Each number is 500 + 25 x the weight over its row's rms, rounded and kept within 0 to 999. Layers, rows and columns count from 0. Numbers have three digits each. The size before them is the row's rms in percent of the matrix's.

# layer 11 MLP up, 1024x256, rms 0.121, rows 904-1010, columns 0-63
093:506502488477477484466533502547518513528488494459532538452485482486491494487543517458506449506507496517572470484501526477497498507550501505478501513469480496504506482506528470461479533486495544
093:496517489553517474502504484529491481488505530491489464501452476537494482500498503493507464497504432529521498526462489520511510506516471511472533550484464470524496491510490526524525534519490536
098:494526483508533477466515495538490515505502484456470536479508523480494486540503491472511465518498470485483512491522532539511522480512509464500509477477452471528483479461522497487519486497506475
092:506456504476496454491518517537488484532493463548494435510502495493488489494534497478484507540504475482535493482541496515506533526496526502489528532495480458492474499525517520544447471514479513
094:481512484493450472502502468537495497473515507448459491490487522513504507492526526466507530501464498511525531502505517489481500463510470546470475498471473545491529488496483531512504485514542489
099:479475529520482478497470497477515503488521491534570497507500481502486464487502514518491482495474458513539488495453567505492540489566532465518529549538529501522501479487505514529475494538471507
104:465525429482508503492478500493575530471495497518544469556453528501534448501498507512531525483543487505485506531533441509503494503501492538458511511497504496500540458508540491486498465478477518
091:490514504486509487508488493500525517514512489499534475553463494505470501484491510486506512510547516528494535503540451504513512502504456522470514520542472455535484491491447520531437493558470495
098:493475512513503459449556497476536490492532436517484477502457488517525524517468521524517522482476499477526473475521523539507509501487518519487487497509480497486515480477513512484476464526513519
106:451557490526499532508495553527500527490471439452521471515483493482505518501503519507495459496443468450475548511500535533482535535521516494515494495486449522500482471504537441525524528501560550
091:486482462486521467488525504561513494515512495495472468513479501474491558558497516490527518550506475496553474480467484503511498498492527547504503487510502478458509471467550505507486530508467510
111:484521455516484461476524500518487451495501510499518517505517505482499485508500523492527506475455542488494493498521508526503455484480544517486509485536465505498495492498503518472504488480523485
109:467486517520499453462497535526483476492495521458475519532497496507466494505492485478510488518506505505476543487503491482502498505472465550490515487516488493487475465502544500523469519505533504
100:513536498515486499483520544491525490507520490445508527511474494497502487523538495501544503483509496462483517464518441515550534499549487546461484488500496511430500480519475506500447490493463505
099:512501482490453461508526515495502509510540525487511475486523472549506486511501465536481497487524487535513486471453523500500458467516518517476510494476500464492534497486485532487468533510515505
106:501525507558469460518536526481547518515541510505500487511493492494514514515513514460513485499490462484511538509525468516515496480490469480493524522528479489498513481508499522515500476541468513
115:459536505482525513479541539535535514497494488506528477494409544502462513516566524537481478484496470476471504511530521478478497489501518529522539561519488480446516493490503487523494495467492463
105:480502515503525500493457521531526487508500496493523480506498459518505506502518494518476510466478481515528483453502519473549533462502533506454471480562468504466477486501484497547446481511467517
102:480524501516517496476538513559516505484523494513501463516518527559474529550496542487491457481474472476537509498497513505499495478516495485523494496506487497525466495451522517495474448465461488
101:432481501515494433481479492460499503531504492516473481523491521514515503518511520465463462507493485501509504509493487503492489514476483471513491525503459488483515468493530536535473526498515459
103:494507461517514522462487490493484483538538470462520490566508496512532471509515494460531518429478492468520447523494489529498490472531519481498492503530494508514484503480475533525450485496485482
104:462530515498518449457504504515529502465501458497484493484429462530482554482519521457528512515477482469525464476506479528504507512514547531467500486527540522512476481449503531466516494521483482
099:500532484469511504508472523516516494542541500496499491500477528484514472457471475486481484449516526548507498562502514475493482488500462541488505513449531546477557488487456544502486537517516524
090:462545484513488495525556541496529492530513505449526498575498522488527520457480485504518517491480483497490470509522486477522524520494483495475505480491466500503469472485543441495486440492522499
100:508529520480507477527503522499526482498471500492534500493484509533512527507500484491498442474482509504544499507487497518517525466526535537476541497525509493534493482532486573487518475500479514
102:493472537505523513500503558487484517494496466501492464485491516523494535506511532506473504489494505465493529494493509517482495514526495524487552477518504489527478478497463522521464538465453522
103:501489484560448467456517479485504507457500501515522452505483497502457504501481528522561540495511493486483489501502471510545545468484514500488506518533483534516497479438511501509462470475476447
098:499555463485518453529498501507484499457507519493530471502492493515459515562498472486494499515518555480498520526554489461491568514509469487506534467439535483480513475502446527466485525466471487
122:474524496519452497492470520491542510541504492517547448565450485494480486491539498485525510500516552522560515517497489475541498477507522546464521513491474496474517500492497505503495475525466478
103:478540494554498483502493509516525470510501560494509536493488526529499502517570513467477464475512529472524522476499522486479475496543477483498581483483489531474493467493519523511516445557516489
087:501498461537474522482493470477452446490532489521500476507472502577530501485515555465549443507528481504502485491534483503497473458492517536534554524481482518485478505484535521470502495501495478
094:492476515532514501523509492542528481529483486475503521505485514465504538497536450502521518499521487522502529491464520479515536472550538503465495540495504500512489500529503527544521502525541493
116:516529533512519517538510490470494499461523463462509502519504508535513488497524482498507502436480478489531512525553498512561477488524461506468486478475561495504492492475500517520468453520439506
100:506498480509496534483484541521515462484476490484518490541495524500547505477498492492517463490470470519521528520509471500511539536513529502514489489531526486536493484477520523500526557469511516
113:449499512506483475536521515516500496523522457488517473504463481467531513489503496503506484511490494459505510467509489481531487466529505502517460484525540518496507471513487496515470520520519528
106:495516478512494523483509512567504494498546520505496460513519475526489501525472527486509485482502468499540538494541475499513510506514451524451519520465510486504482494435522470470472500468515493
099:484501480533529524519519478492480486494524484470527513518502542486470521469488527479526461496511500461511526527510479527482525476482489501508521477521500492529442497493514560536454503540513502
106:516472489514486500500512533490502486544478506482518490511486496464531463541546524500573458515515519455513463482502471528495497500514516498508533516510475496490473497476516466481502487522509518
098:477499498514457524482479543515491496549515507509518413513538544488477480550511461514540489501535466492492514551529427485535510489534471523503515514474515535526498482556468487506456488493463516
108:488493519507477501451507508515460509468482462498498464474506525536477480509535494526504474421494491475508526504529514484526448514501497504540523508513485491483470495486547555520524459515499503
095:499505506487468499420447515558522474521551477468497531483462513481510516482492473493518496518489489487535516508500519487529471509469515525493529519496491535457448487460532499515482460503500506
112:496516479577463477544495538475521537487506500485507496509501557508467492519499537489506499500547499489486495497505486488510482504515530527477519496513444492460483497480506478455489465481524458
104:493508480500482496525447527505531498480495514467543460485435498487496510490503510481506500476524502472482509492491487541510497499495444542490495482495543500496506481521451501491489489485433475
100:508494508517510503533532524493499486504516518537502465486445513544512503464506510523494472501547494469532492522533521448502460502459533495519527492513470485491492464478523509556472514496537444
087:517470455518493499511511523512511496519520506469452507511528519501542526543511509506481477495478475514528478494495471501509531485472529516475466471482471524508511493443483493480542478498535457
094:482509491502497460432517537514531453497517495471502477508495480505491528486536552519539492504498479467498510521462497543510526491483537488449532502496476505472507483513532487548451500557508502
086:473474506518484480452521538520481489506501478474475542516514510529480543466489471440505519503540515499523505483470494521470515505550446536492529559495481500506482510484479513510461512499507500
093:465460493503487514485506518514479500480545492499524469471511511483517469540506537514545523457486511491513473537510551505495506467521501494490485522479517536482521479464497534546493515458474516
095:481477510526518458479510489463502524519503473508507489512469513496501522500519489497509511483509485455499509483493489515495493537462529516477498464477507535469514483455524515484488444546499527
105:479449501538474507444494494546531490490551484476486494526489473508532471522498488510478483505513482495506552581518497527520513494493496515452536455466485491511512491491460491521499471528475453
111:508517525500542484522519497466530527486511488460478473500481534524509512515531475521503534443502516497520500506495478506518521458518454529494535514517458493521531480491529513492499512501484486
093:456472496480491518520465514511537543499517538481544534491514534516527529460520487496512536502507505525473561534466574504509499464466467528539508504433475458496470477481500507506493477515544503
087:473537491495499501468529513494441479476505500538523458493521499490493490520542534514550517511536475483491489544510459504501520514522511484507503484520496474525532499523463469521488485491491528
099:495517483556529536483553527515491519500497513446492497492483486516502527508493494476477513513492465496560530497550470515533507509531494499425497484522510498481463489520507496503523459508493482
100:504497460519508509488480518503518471504500484483527498488526536498483422519509474530500478518513494475485482529532480482492508503520502549522492530514494493517519484499540516506463469501488511
104:499537500515482536510499493501538472479495468489510496477518519530493506480519475508507489489523489511555492507514538477539519514460472529496523522489476495544528489430472581499489488488516456
098:465492465494485489558538451521498487520502461511512506496503481571491477503490495479513504456502499499539520499564482525515491491468489494513489533520502514545498478487469460502460526507481485
090:448490549498478520493502489487540495536511453437514429510472520487504484527531528492513513501480426457492489559545456517523516484530453490483506505514444490499490491494473491517454464527500493
106:482551475451485518470470478540477494501506496520457523514456528506482454480512491507495502514499501438498471529511488487527459486560474499490505493527523520539503475530472511545491517532500499
106:480512518483416450501481518497511460501490487516466481499521501512494506509501548477526457483485488528491498483500539451520507500472460483508483502477529530537495499496518533514484533509479481
094:506494463535508500480451489517470543542497437502473473527522535480531560490511503463500495480477480469523449491483506511493505456448501479494525562532510528492501491490497478470475484481489488
106:457514472555459504523488506453497477532508476474482523521500510510536485508542476525476477492516476454483499456575519485568535471527475558493495495486487509488492500508467510537486469514506523
104:467489493527473510462489515489526531487500478458522478534510478526508513517509558503503494508498498495518499488521522523554522518488511524528472507524526546479438484504491470485474466536500524
099:481511461565520483485510534525464509528540531433492501469502563497488487492524538477548477452516529503547495505507484465516486515506488507496495525504486518479453485479524507502496482531470496
095:495518507500513478505548478503522501481536508496486499532454517544511512528532514490510487479513440507471529505556510509508519450461510512463510489538496498501469484440560540503500519515476496
103:462475526506486457464492521536481519513558529510474530494464526541475532512516493449485500467492516488499550520501479462524563488536505499478460499493483539517502491462502474531514528508497488
114:506520477493472526497526504530500513505542485488423481477488562520536500500543502507542511513478525510484514474523492529493466520491513505506534504528510507482494470488509520513497492533515471
103:494511499501464488526478551564532479521516496470519468527486494479493519496538523487499432499519517502523484514521473474480503479451501520497481493481519504497527489460493479503493457508471522
096:506537502504496470476503501509486521510558522473530487506482512468471496499507555512451472470506496490520503517517465544480541516545507548496521487508485547486477490528503522499481474532474540
100:490483506503504484485503528485531483498482531464516506478465509501512507478475525461500476530500503519532510471506410472510518539478482497537480482504479501503518481496467524554509451515558503
090:478499493518501505503522495508467436501506502502472541487509519543474540453497493472484482493554488523473515466508504508536517532482483483483524508487531536467461506511509539499513531457473494
110:486507475525547483480486516517526475458492533514496498537474518527501434492463516474544489479510513506528554496477504507509505485499512519497523522475511516538534485489471549531458507565476455
104:478477475519534510490487549501528441470494469452504462504465496491489503491523505478505515515526484476510476459472493475520518529505529516438523492485491475493526496528497523494517486538542494
100:464468517515483503499518485533530477495483471469431491498530503527446551511501487501501479467509513471492510484484541538483498514478507526501479470470486507469529485497495518536493514470485550
105:490498490522426494464474535521497494503501481514494512507462530488504473517495504472529447515517528490535457491514513478537522525531524561526490513488485508477498487528528508529450466505502510
107:488499479496521478530505489512474479509493502532467488496486527544509466493527439466480477469510514501496500498523468511523503432462469517474519521468476487510508474437493535496511505508514528
099:490508466498501469504559484512528501534522477487469521523497476527495493467468521449486501512515516478557529499486518554484518526529471498526510523492503481524502499471556500477471464496497500
106:508503469491486490498512517468496485553496494514540491528506500490492484524495474520513480520501527493486490491565499525498494510521479498533487508511461543499487498493503515521484490561519514
101:417511475478497487509518543528492471505504515503464492486517495499472491491513546497489485477490512521524512501509527467492526489484540514505479491505521505516441484512525503506502483518501514
100:501495484524545474458522524493524534502534536495513470505491515498496482498453484515529476496471498486474531541465525516468512480498532474523523513449473476528469484447553571496486468507505497
098:488558543496521474479529543503511462526511492493526504487510518468458463480552550528533480484518482488521515479508528487509467483514442506520496483531497504512505473491508490532486509520455504
097:457517519506529504522516492543493496518510498449493496486463510532520531498537552492491508492489499476500472486500493460538521527491496522516458510493515502532451474464490464502486503512493514
094:443515514508485516508486482556487514511502441477496502474446506502513531489497454538470467460555482513515516509505473536514518524516467525502531475502455504517475460499514498538500533538548484
092:497476489499493481510467490496530497462559458480520509435523491473482522483481538427546467527483459519520481500543524529497437483537477492549467493512556482468517496503539509512504477518487516
108:497504513493543540468480496471511525479486475448483558478476491517465471515506546419504435509521527493516471510526523538516491482526516483472511491515483497512518492459511489497518502514459513
104:478555459499511462464512513507502524509538499502496487502488525485482476515487476446543504503515482504521484554484487490574506498450491542495544504509529479502503486494520488484493498485517449
083:510486458459496493515479471494475498522592485535504497498487491509473482486494526442496513482476509487478533513499518530527498520529527490501482489508503533509512490473490522539538452492454498
093:452460500502483468473528509511505492497506498523480497505487520485513507509477508485507537464492498432521438456464522517502560508522530496483533515510475495463470476514534488490488487531509493
098:494510494510519490494452492534444457494505472498496506545505538546474491480453490511558496488472515503527510505515531487516493498496497531464474516515494565500471501504527511519496470485491455
099:514524504526478514513488490486504496531483506480505498457492482509541503520543544488497419496517532505502496530575524499537499494487523485517518539496446489510523494517479510498502498542479489
098:499557496532485486505517539488517490450518529471518492507546481503503496521492527461468500460499501519482522532545472448500531476513491557421538494494565514487491484511476529474495458471511532
101:482531528566526477505501539537490522498492550477475510542556523499501467464477485519518506471439465479500493477495488480533491512499516497465536495443490517489491476477492439516478485512485493
095:474499490482481540468520504492524480485559506471484472501488514482559555529490483501519500477496546509499490535483541485499529504505461510523534518509535494517505459484498471523506533487513522
103:491531488489489487457538530515518493527515485472505492490471499503517478482484517483526507521524502499490510477550488485483542502483454467494491494448472478473483494487499492534500496509535492
106:487530519511482517476507476556472480437491499510452538480502459534530507472475515456560521514487474498503456546501566510535483463526490496472545500487473547527440480503498507490504432551482519
096:471525472511501548487490508453486495487528463470506511494516526511525468506509473504507482512544457546541506548505478463479518470478489528480521482498518478523521474481510476483484496522480476
100:491518526558478492482493516524535487479513483474449504508432495546492503552467518473495506501454526506474477549499487477500471474495495552489541481519475520453448482470482506499469507497491522
099:450491436532444516512486524469526523480526489455464488508511484521482478493488427489497459513556473530481506497531498502484545507482459504474527510508502514508509478519509538514481530516478445
100:497519481485499504513507511497527461490520501524529471504475493567527537532499510507497459494478517516480492512507482460487508501516440494467515489488501504530462495495479506515508501488499448
079:503543508499500541505522471516517484499465500498490517535470540493495519523512528513513458496505498527549485502540547485491502511478503546537500531512494523465526487490459496504465505487453478
097:476510473538513481524519555524476538526525488461509492470512568496525498549489452473507505467500453479515514489490493526504537469496507517504469463458490496474438482503520517510523428521535513
094:439521505518463489496530526471530524497527460484455516495521521477484537508524477493537489469481477457525485480524476476486520517474540533489484515472526516457499475478546489501459504495476508
085:509531513528503495495498463507503480501546500497497549503471545468516524461520542512520513506511524484506509473492498497515523492514532580511499518471444512502574497510471511493470542469496486
103:501470494571484468520488527498494469503507522464502461483475493488513527500473504503530471520544479499484517511503519517529480457501491496488451532481492533498510484503496522548513481491465506
095:503503517516518507508484493522485499467486447484520499484469487543485501525486490513497477488492506474497536556533518494514499485520445510456487468518515484513443490473492494537501473496481497
106:478516518506514516547507501499533470516551497474527534487495517545505490455502498504505516503480504464478507512540477490538480495488495476507517522465476505476509486453493538515483493550517503
100:475467487525511510508477502494468489471501487487550472505414525516507501524521487509495497483509512501477515502512515527497504479493514478471481454513497519502537485507471546557528517470457490
# layer 11 MLP down (transposed), 1024x256, rms 0.112, rows 904-1010, columns 0-63
096:501497481490472494492486476460510483497524501515504471537530523542494497490489523527507488540532500488520501468518543494490515487476486511525530547453487534497525553495484482548557511511533499
096:499489488478474472505464449471476484478474500487463508490495506470508500504510473514500553480524559513529520533500475464515486459466507480515548515512540477490508609519559479489493539481458493
096:473516496500486487492513479510443532538509498443530484528491444480480493522531464481538533496490530500514499504525504472478459445490493418539508469479501467540501576477521466514523498496512483
091:506464518484491483467495469543533484520490510493503529496478513542519450501491508492481518508487527498487504533504497481497451472463507518513542484508455546504492579494514489472534528508485487
095:535503502476527503513543504520487516516497494551482518517547495488523531492549498492498460499514538555484536492512488425469487465518515450489455466476480510496488544489523504481545445515496537
098:463518525482508527493521500474481510498514511499501506474442503502502519506495490524515475513505503487466465529482489464521466520506475430550502488490440485530512553505543517457484458507487504
105:476431468523534504532494492509526505490506483494482541493523505493515502453491509488509527528462514562518554544498488463495486520510475510483506533506507548485465471504503499479516519454559496
091:520499511498541435479519489474501509542544473550485504504493525510483509490513505541479486524435466514495441498496496488499481483497516489478468489509498507515473500517500489491524521553467467
097:498496546468496541540482512508550482526506522515490541518492509485503491472500531459525497476476513522462518483504490473505511488467511533466480469544485491468493485494526512501462498502489498
106:446502479526446539466500495454507505505553479537498531517526477457493526538498482482464488498464542456514521512503478495496502498515498510523537552495524500527472476474465504551518451484507486
094:496507469529538471479497494453501550486485498489498483474508469507539467529460519486511515510533494496457518487517416480495482450495524511489498522491535495491527573468518515504500505508526508
110:505501493493482495497546549535508461456482507501474536533481510478484481444504476490510518533527552442509563482475515536478546469485504553507535485506478536512501516485522507461493511531498491
110:519454510535529511517500532549510552481487489519492478557506526533476499485528503481480499543464562509479488493493489542520510493507464464479480526506523518457465422506530478462528494519484471
102:487492518469502516502513478549474515514533508505486530511499503512517504497463503473461424517529566500515546503516492519506505519518481501477483493521496495507481504459520474534503524478475467
101:556481507517491448473501501510474513527527467530532506479457491481496488480475522445533499496497491479477500479489472507508482451490503467544472481487494480505497564485501462469504506481523515
103:480489556525539477486491484510477471491522474501542506514467501534485485514525499473499489509498500518526559546497487437479480507469520525534514520513517464547518485514482451552493534480492505
109:491521448473490519503457477481526534453514519546504454485507495515468491487490512476461520464486506523515498489524533526502494498492506514498499503477481508496471351505525489511557492497480484
102:515533437539514490471504488500509488487475481486526534455506529463528500508482451495520480482503527497481458481523531528464519529480496483568518458498492521480499489522510474488502478445517517
100:528484525484530491510514513536450470510460497533525518471544461539482484458517489505543499530464520518502487483487496503477514541514494410488514512531537471522492566437443468484454526504480480
101:518494480509463467483525524463478416551531513458511461468520479546507484504496473509497465514472524571477528481496490496536512464520480464523498460550498511534491530508526474526464505510474490
099:499480492489532495516540475476515477481463476508503505466487458518511529498502503496494541478507464513494497535458513538506496484479478507521484533526500500540501498499487469505468547516502536
101:538488490480541511476509519509521496520490516468503474484482485470495502496488504504515524536486515492496495497515470483472545497483479522457500528505540494500477536512525522479456503485532517
101:451517510489567522514490505475517488502494495510537478492499471511489489478508515491518499496486482499488499499474506472485508471460485492518518465517450511483498526536485506494504512515519515
091:528505515508454509528489492521464497451487499511536499501472492493477516518497518514510478499478538470463504482524522480502500487518532508496470509537530527483518602514526506529498484458546504
101:516514522474498516484527484444488475539486491506513508462487469488538482516520487532482511487441502495550505522500489468522495458500538485501527505480509499513481527514473473507550510550517468
101:476535563486512498491520483449508497470512496485483461478512466458513485483515488505510503504539559511518481476518490502516460499521499465512517513571543449503462508505498510467510484469576496
104:483500466505501481503512487533470511502555520530474472507479500504486465488515521521470481476510539506466502508526500499504476513488475538534489450496488506503499504438520470513473478494511525
100:497509461506496519490470478499489481519486492485493527484506501459469519441501505503509521525475463501485504471557508522523490480475493489464527495506521495554509486496525480481539531528531493
114:497477474493509512548490488536478475462449485533491505524493455498461516514477498476484522491508501525484495484502471491535503475505478503493491492473484520464514296517495569463510514454521483
101:556526463516512512480541473489517428524472544535531516506496497486465490504493529504445523524501514464518468496514493526513520499537506507532494497458546507483531482511463476482444499468481529
089:515490474492468507502528462506483551538494512468494462492513511523531504520501510472483499505438497518484512492520527504495506471496497473533513513515494504467547625539479513497473519471507487
097:509501501473487514488493478498532522467525495422503481506577495534538514488501500521514485487513508445497498501460501501523493495561514520473481539484517470459471473514548516518482468452533499
113:489463502520503496496558518535484514481491458526497459476515522513478549532531498483518464489486480503458461496457501488535531515520486569518497485490488471487491491505519496520578482469517458
102:476479521536516523456522490486507527547538509501504501447475440493511507451476457469472504484497516501526515484546482460495481496531511484488483490496517506495521493535462458477510484480493470
111:494484529482522491534490487482470515494467476479507522479488490532496524504513519468489497531542507525487462479477508468537484515483476469494518456485529491516506506496495483527502518519487472
107:483534480484549507521498530509532519514491493516436479490487486475498456497457498477483472505491492485544491515464531504503470512460476478509479542500448471524478474502563533494535475531484493
102:500493526473514506513543458524494510519521464479507527480522510496534509525481492519550466544510465508491548478498511515501519510492506504467466493528490525511537464508503518514484529531511473
105:511451484473498538502504478515497479535529496520479492479490502523443539502496494530524517503488525459504478519514502520525503488478511484481504499512462490477476404475476492495498484514498503
098:475464498487498486497528503491481480507473510495389497513464505507494506516523491562488530511479513520496515495510446492560470520473494516527522508542491492508503494520485493513535526510504517
096:490511485487519486503482514503486502497485502525548490521492472519488502526514509491568497492541481474475516473497489507457509494498511485518506524541528494555533511501519506514504485482522529
084:513567471498510521503520503484499513499523497477486522535490492472512495462506516468511495502496524500549532498466497498470490458485532467464508473525460482493514585505485519492500531493527536
108:490516486492492510461479495453532468524508519541435529456520485482449501511525462494522507530557484496524503487514505472466484508538525501544473469521471503495491316499497525455505489486510475
105:526503502495490521511501548488523472449501508512487498477515486487491499505464510527481534545464560552490468486484542496495501512472449520510486518493524485492522535457480547479507466490497484
101:515516496484534558546490519518465494523528483515456487512485514521514492489491471489503504494470457532482470478523524549513525497500490518502491471489498524478494575506488470485520489492537488
089:506483514528442525478488516509507515478520503481499477496485526512439464457517470534535553501517565460470508465473511498472516482486470509521499491499476489485487489551513504488471472549484468
099:510507493490550535478506483518502504506502523446484530537547513466479473485505485531546487497480498483515519492509510510478427514454502507567514526494502495512514435488496491526526447486530498
087:551502492475512460495538507508513525480530489514513485492499534472495485535506547541489502501459453479505479490499474483525491509492534467494494493517488504528499365517485535528520508478483506
095:484512500475531521528468505459485486476502495472487528477509536477484494486523530510481524514528497504488526533476530496518485490442526565520466497519446501497483524476487510566496536517484482
100:461483533507521479508502486517489510518525493534487554489514535453526517507498507479472545471505514548469486503523515499535499471498504525483528480486472533520456475484521510490490463536484498
105:487498507515500519496480507468488487537471500521497478532549476507490542515526488492492511519524486484461492494507511487514510551498480528500500538452455543502527551450522512480495542499512506
110:484452480521531528472486503491491494504520467521526527526498525480462441461519472471450496510465498530510516464486515507525497487504521469457508485476489509525528488483494529526454534504537506
098:516470511540525533471510478525516514535506485519486511527491510489507495495531500501495521513532481479511455481469524463517549520482469487527491491522523535453468426501531436505512503502516502
087:498474487481514473481502489523504493516469494488532473537529449463494504465480474474489478501491514496511546497477565510511511469530521478484545528488486494531458534522511534487542504495475495
098:514505535498518473480482455466498519523494510501493508467486505448534504525451474454481544492514504537488498490452530477511536477488517492498534473513472518464516509534497500436513537499502525
104:505511476489502476496518521550490515510488499486483438504481475466489520516463496468511477489466540512514490486494529510485483491434479509493516479504485496543497409498497502498502540526508484
104:489528539476458536501494475527504545470496500487457544494499533503491482463503540493527541540504519532505476496475486529491459515507488497510484470507538502485524500486471482513488503477527467
099:513517520519497517423449516549517510481515503490476538538506520505494510488484468501475498548479495502480513509474499471478478552509473527503476495486461521514497505492510528498502497480478510
091:476485499479537497507503509489512455524504496487500508477511498490506474515407486498516513503512495520514515524542522510457507475528534470468496483492530556539494593520531533442455439488525521
106:486477503486498480513525506488530536528504467479485502492448465496469506501467474486503502523502487506493526499488509497473506477505472461467482505479502492515495519523507480479506483470500490
108:530506552488493516466507511502468499526508543515488524503514507453498493532507543487483507539530462522482489470459477507489511520533503470490476567515545503545478498470488454495503503475497510
099:528476502487512502487529476505491512463516525493479492544486499501515495457497510519532520450517479524479539544484507510501535524477498536519476498490494485489556429436483476454465568511530506
107:539459526501472513500499521439461506513538515547487518491496512508500484460520446500520471479501515523428492519500533493494489529499540477508508494509525477520494515547472516491480470512513498
107:476502498517496433513523446464512524506488528481517523535442494546540530517502535531472481530461506503511511491528481540514538488459499426466506492466507509463492474541497438474485498528513488
101:485506462499517510535488531476502476536509543496516523528539494491498521497523458487471491468509514497460452466553523511472511494496526530502502483509499496472493568513483487473472510527543489
096:500523545493476502548487515506538509495484514527531515481507470466484447531522521489465457447489515487537516470533535485498491482541532524510493537522474509453495503512475525500484554426497520
102:490499472532478501492484497465485489547482494523501490476504508486524518465506512504542568498485496490467489481504530501497501502487541470504525506513453515522523542454519533473435511405467508
112:491507506511487506499462471520538513533514445489463510504515525490570550503506524488441531542521475500472514476521470557541549494499530511523488446524496510516514440474521518501488517502526502
102:483530492499526491491485440489505518499496517499546466525514511534476492532530534511498495512516470489486539510497517484522529494475508490487526497468487501501538498483557509529517492502511448
098:500506473515469465476519515524523473477487508481501448464483511493482487483513521482521492492522516489467495499521536511512491496537500513493482505490515514492489518531514490521482489441482494
102:508520525543495469475498528524506548480517467517518503517526516484517520476510504505485526506513478495511458454521469489507496505506462552509486491513470516522482447452505514545501495493507487
093:526487543501516423487452472485457519523513534474507506479525536459491494521503522514492500484544500470517496495491501510488540469511517521505519527477531434472529523503548513516481476529512510
101:491523540476470511519509512483484476500483469517504541519503503520510511510588527526475520460547497534493483481461500510487550513501492506500509480495470488502531507492485460493493527461514485
102:493459513462579491495489507473479475514498496491474520527501515490542489499525474513479523497480501465506493535489497508492534524506507482534506469495484513498532459452527513474491526503514515
098:527460540494535537498508478488486522514562522498506508453507503466481555414488446499520497475455526480478497473498529485468473497522496508486498477495540500489515465492476476500513528527535565
097:527484541493464491473476506482483516476520494500506533464494502500496493518545517467521489525487487526494510503529494421527509515487537493492404515506474503474501493516486493508507520519497493
109:510531476495451512480479522530510472447487469521459503524501516494496505482488532497497473531512511471500543519520544516524436495547469513469517503463493525472494500461498510549521504490496498
099:503494501513508540519471485451477524527488543503458533447496488513497525519496512492515529506497497511510543495498467509480488497460509486522465481501538468512504505481464481490525461471520543
102:511513478494534507503559478483515462502478495464508484478522502460465526510514504466503498480510527450506508463459531522481503447506528536490535529513523488518510496502535474474518472516527556
101:542533534460486505486486532513543474520515474453492481520513567467535508453520491475522495517481501491478507472515512490520494485595472485504511501515524482480524425524483468463496503470481524
099:528494471504536489520471457507525534530518536506461491475490505555541486524508541501506497501507472473499461503490497527504501508503464509496520520520480527466496513525536504482497531479494491
098:535425537495484523519507536531510500513557502492492492469493492513489518496534429514466524527465514511485511463495495491492499505532502487518487480494501545507544541484525490536498502506495489
098:500534467509531495511520528453520493462505515502506480478494505522464524507502502483498465473505466500560493463558512445496495506501506493530473496545510502494498496505497498512527453528527480
100:494525475493516476512525492506542536494496454551513511552483500499486463510490528477502504481496529496492464488459527481469477532523513499462483535507492510480518452492495493485510432515501451
097:484512481485517522492484491500506517523483514487488487498460473514540469551569482500470511489511556467476505497492523496514476551519507509525490565483517520473524516474539490495469491447474508
107:524549506488528493503490539500517503459488495542521561443490529498503508504489497500475502502496486497492469484493542485503477484536537504550509468473487515503479512502485514505463496479482510
101:533493475496530492520432465455521492484543502545518495494470510530497483471501523495466493510527526520498478534453517501479510517524518461481482460510537495456516520523512465439501502508501486
087:470491484504483490524510485487496522504525491507496479478500546502506530504496509543499514462493492520497502527467522506520481506519517530485542531502492454453513502431534470502524483537441529
095:515459474479461517504499483519515493459484457481513524461517508490528526497493490520493532457473509497499512540513498485526493521515503514478502489521495518431472474521518458503485510513507464
098:483446501524515525469496542492496512496452500510486470524505491495484489480495497481494476494477547491499516468482472527516498504485529491513497540504489500523490563515467447508496496518486489
100:531504520484508447523512454497513476505512526505514535489508546487530507477466491500533513504488495527489487523505502479504505489497504452492510488467540507451498515479510451485525500477465548
099:523519484489500491478498555458530533503488501484494526542476471465505451523492508463488493455523538513545511503449488529534471500549545501527495451503504528496554522496521496481505487522507485
102:513502508509487525480507491521504494518448534541512501500475527493493482552459459521507528538484543485507465489523476524512440464487500477561477433519533508461499518512499536466487501545509517
099:542520483525539456460503520511493532467514481504502520498497523489525546444514476542504509520481498434488469521505505488473492475456497523555500486518487491485483464489499487490469511487480440
104:458509490512472472491500502517473530511519492481482519476476546510481486493478531512492518538505452528470516454483477448486526478523489463492491457519538500492468509481506499499481518520494533
106:509482499513524492505535480472529463508539487536551528480509485533548498488525493515508509505485519510512487541550498502460490492484541511496487494488545497517487505489468480492512498458542495
100:504499508464520498509499472468492476450492455519480521520496516508460503513509543456488493488505535490548502517529520482504511523520489496486488481492526462511476404512546504494510498490474530
100:462455530502433484581503493512515516509489499519512504491493480531500475542546492486520498506484481508511492488496492497458531493516511548455525516504497451483489551494501481498472500475477502
102:501481516489529510455493511484505513510559487495538522466433513537533476507490494475513481482499494498500436545531485516531464500503511499466515455487503487493492521528467506489539494481496497
100:531496512506534478512516489505507538512470474516508495489475472470498510526493482494528542489450504524487502497501535510484483470478516542473470479512494513490476502470521475529533494554496501
081:536494541486479480488531459477459495541507519455510492485486470495497480491497493470485497563504526488464501522537488549509538535476501522478487460556545482542479532511510515468493493497469524
096:499473477507499493511506486540521514467507474525478474490505500483491492534483523492524509508515515560538469531542548440506527474501463507493525524517530502481495527528509528559505515541495476
093:508480476490508508509494512544497484481460522513515507511476459547475489493484562483520455499518497534490516532515491519501525493522498472513490499519465489552510541505454497498506521519523459
084:511485543480486482524484478474488501497510457486506497530516479519480510499485484460481491497528476513532479498523515514513513524509455491464541476451563493472489588519505483497507537511527522
102:490516491459473516532489486491453459492529512521521507490529473482469546464481532513505496508533522515518550487465466520472455477502522487516474531516519463514527532483513501521484472527508453
099:505478462486513476470502523527467496480461549494466502457517567443474476496463471491524478561474510462520506489555534540504505528487514489522489502517555508499514548496488536535503469530433520
108:542468511491492492499480511504524503486512476461484499468523522524506513543463467481463494514456464519514548485515478532487483464529514483478491477505496483496442489482490460494468505444531523
104:543474527492468441510492492515508485481517481535499502497505481478494480502475562476482518481494515508477501529537522522536536493546518486534504476490503479480472459487480483486507495478546525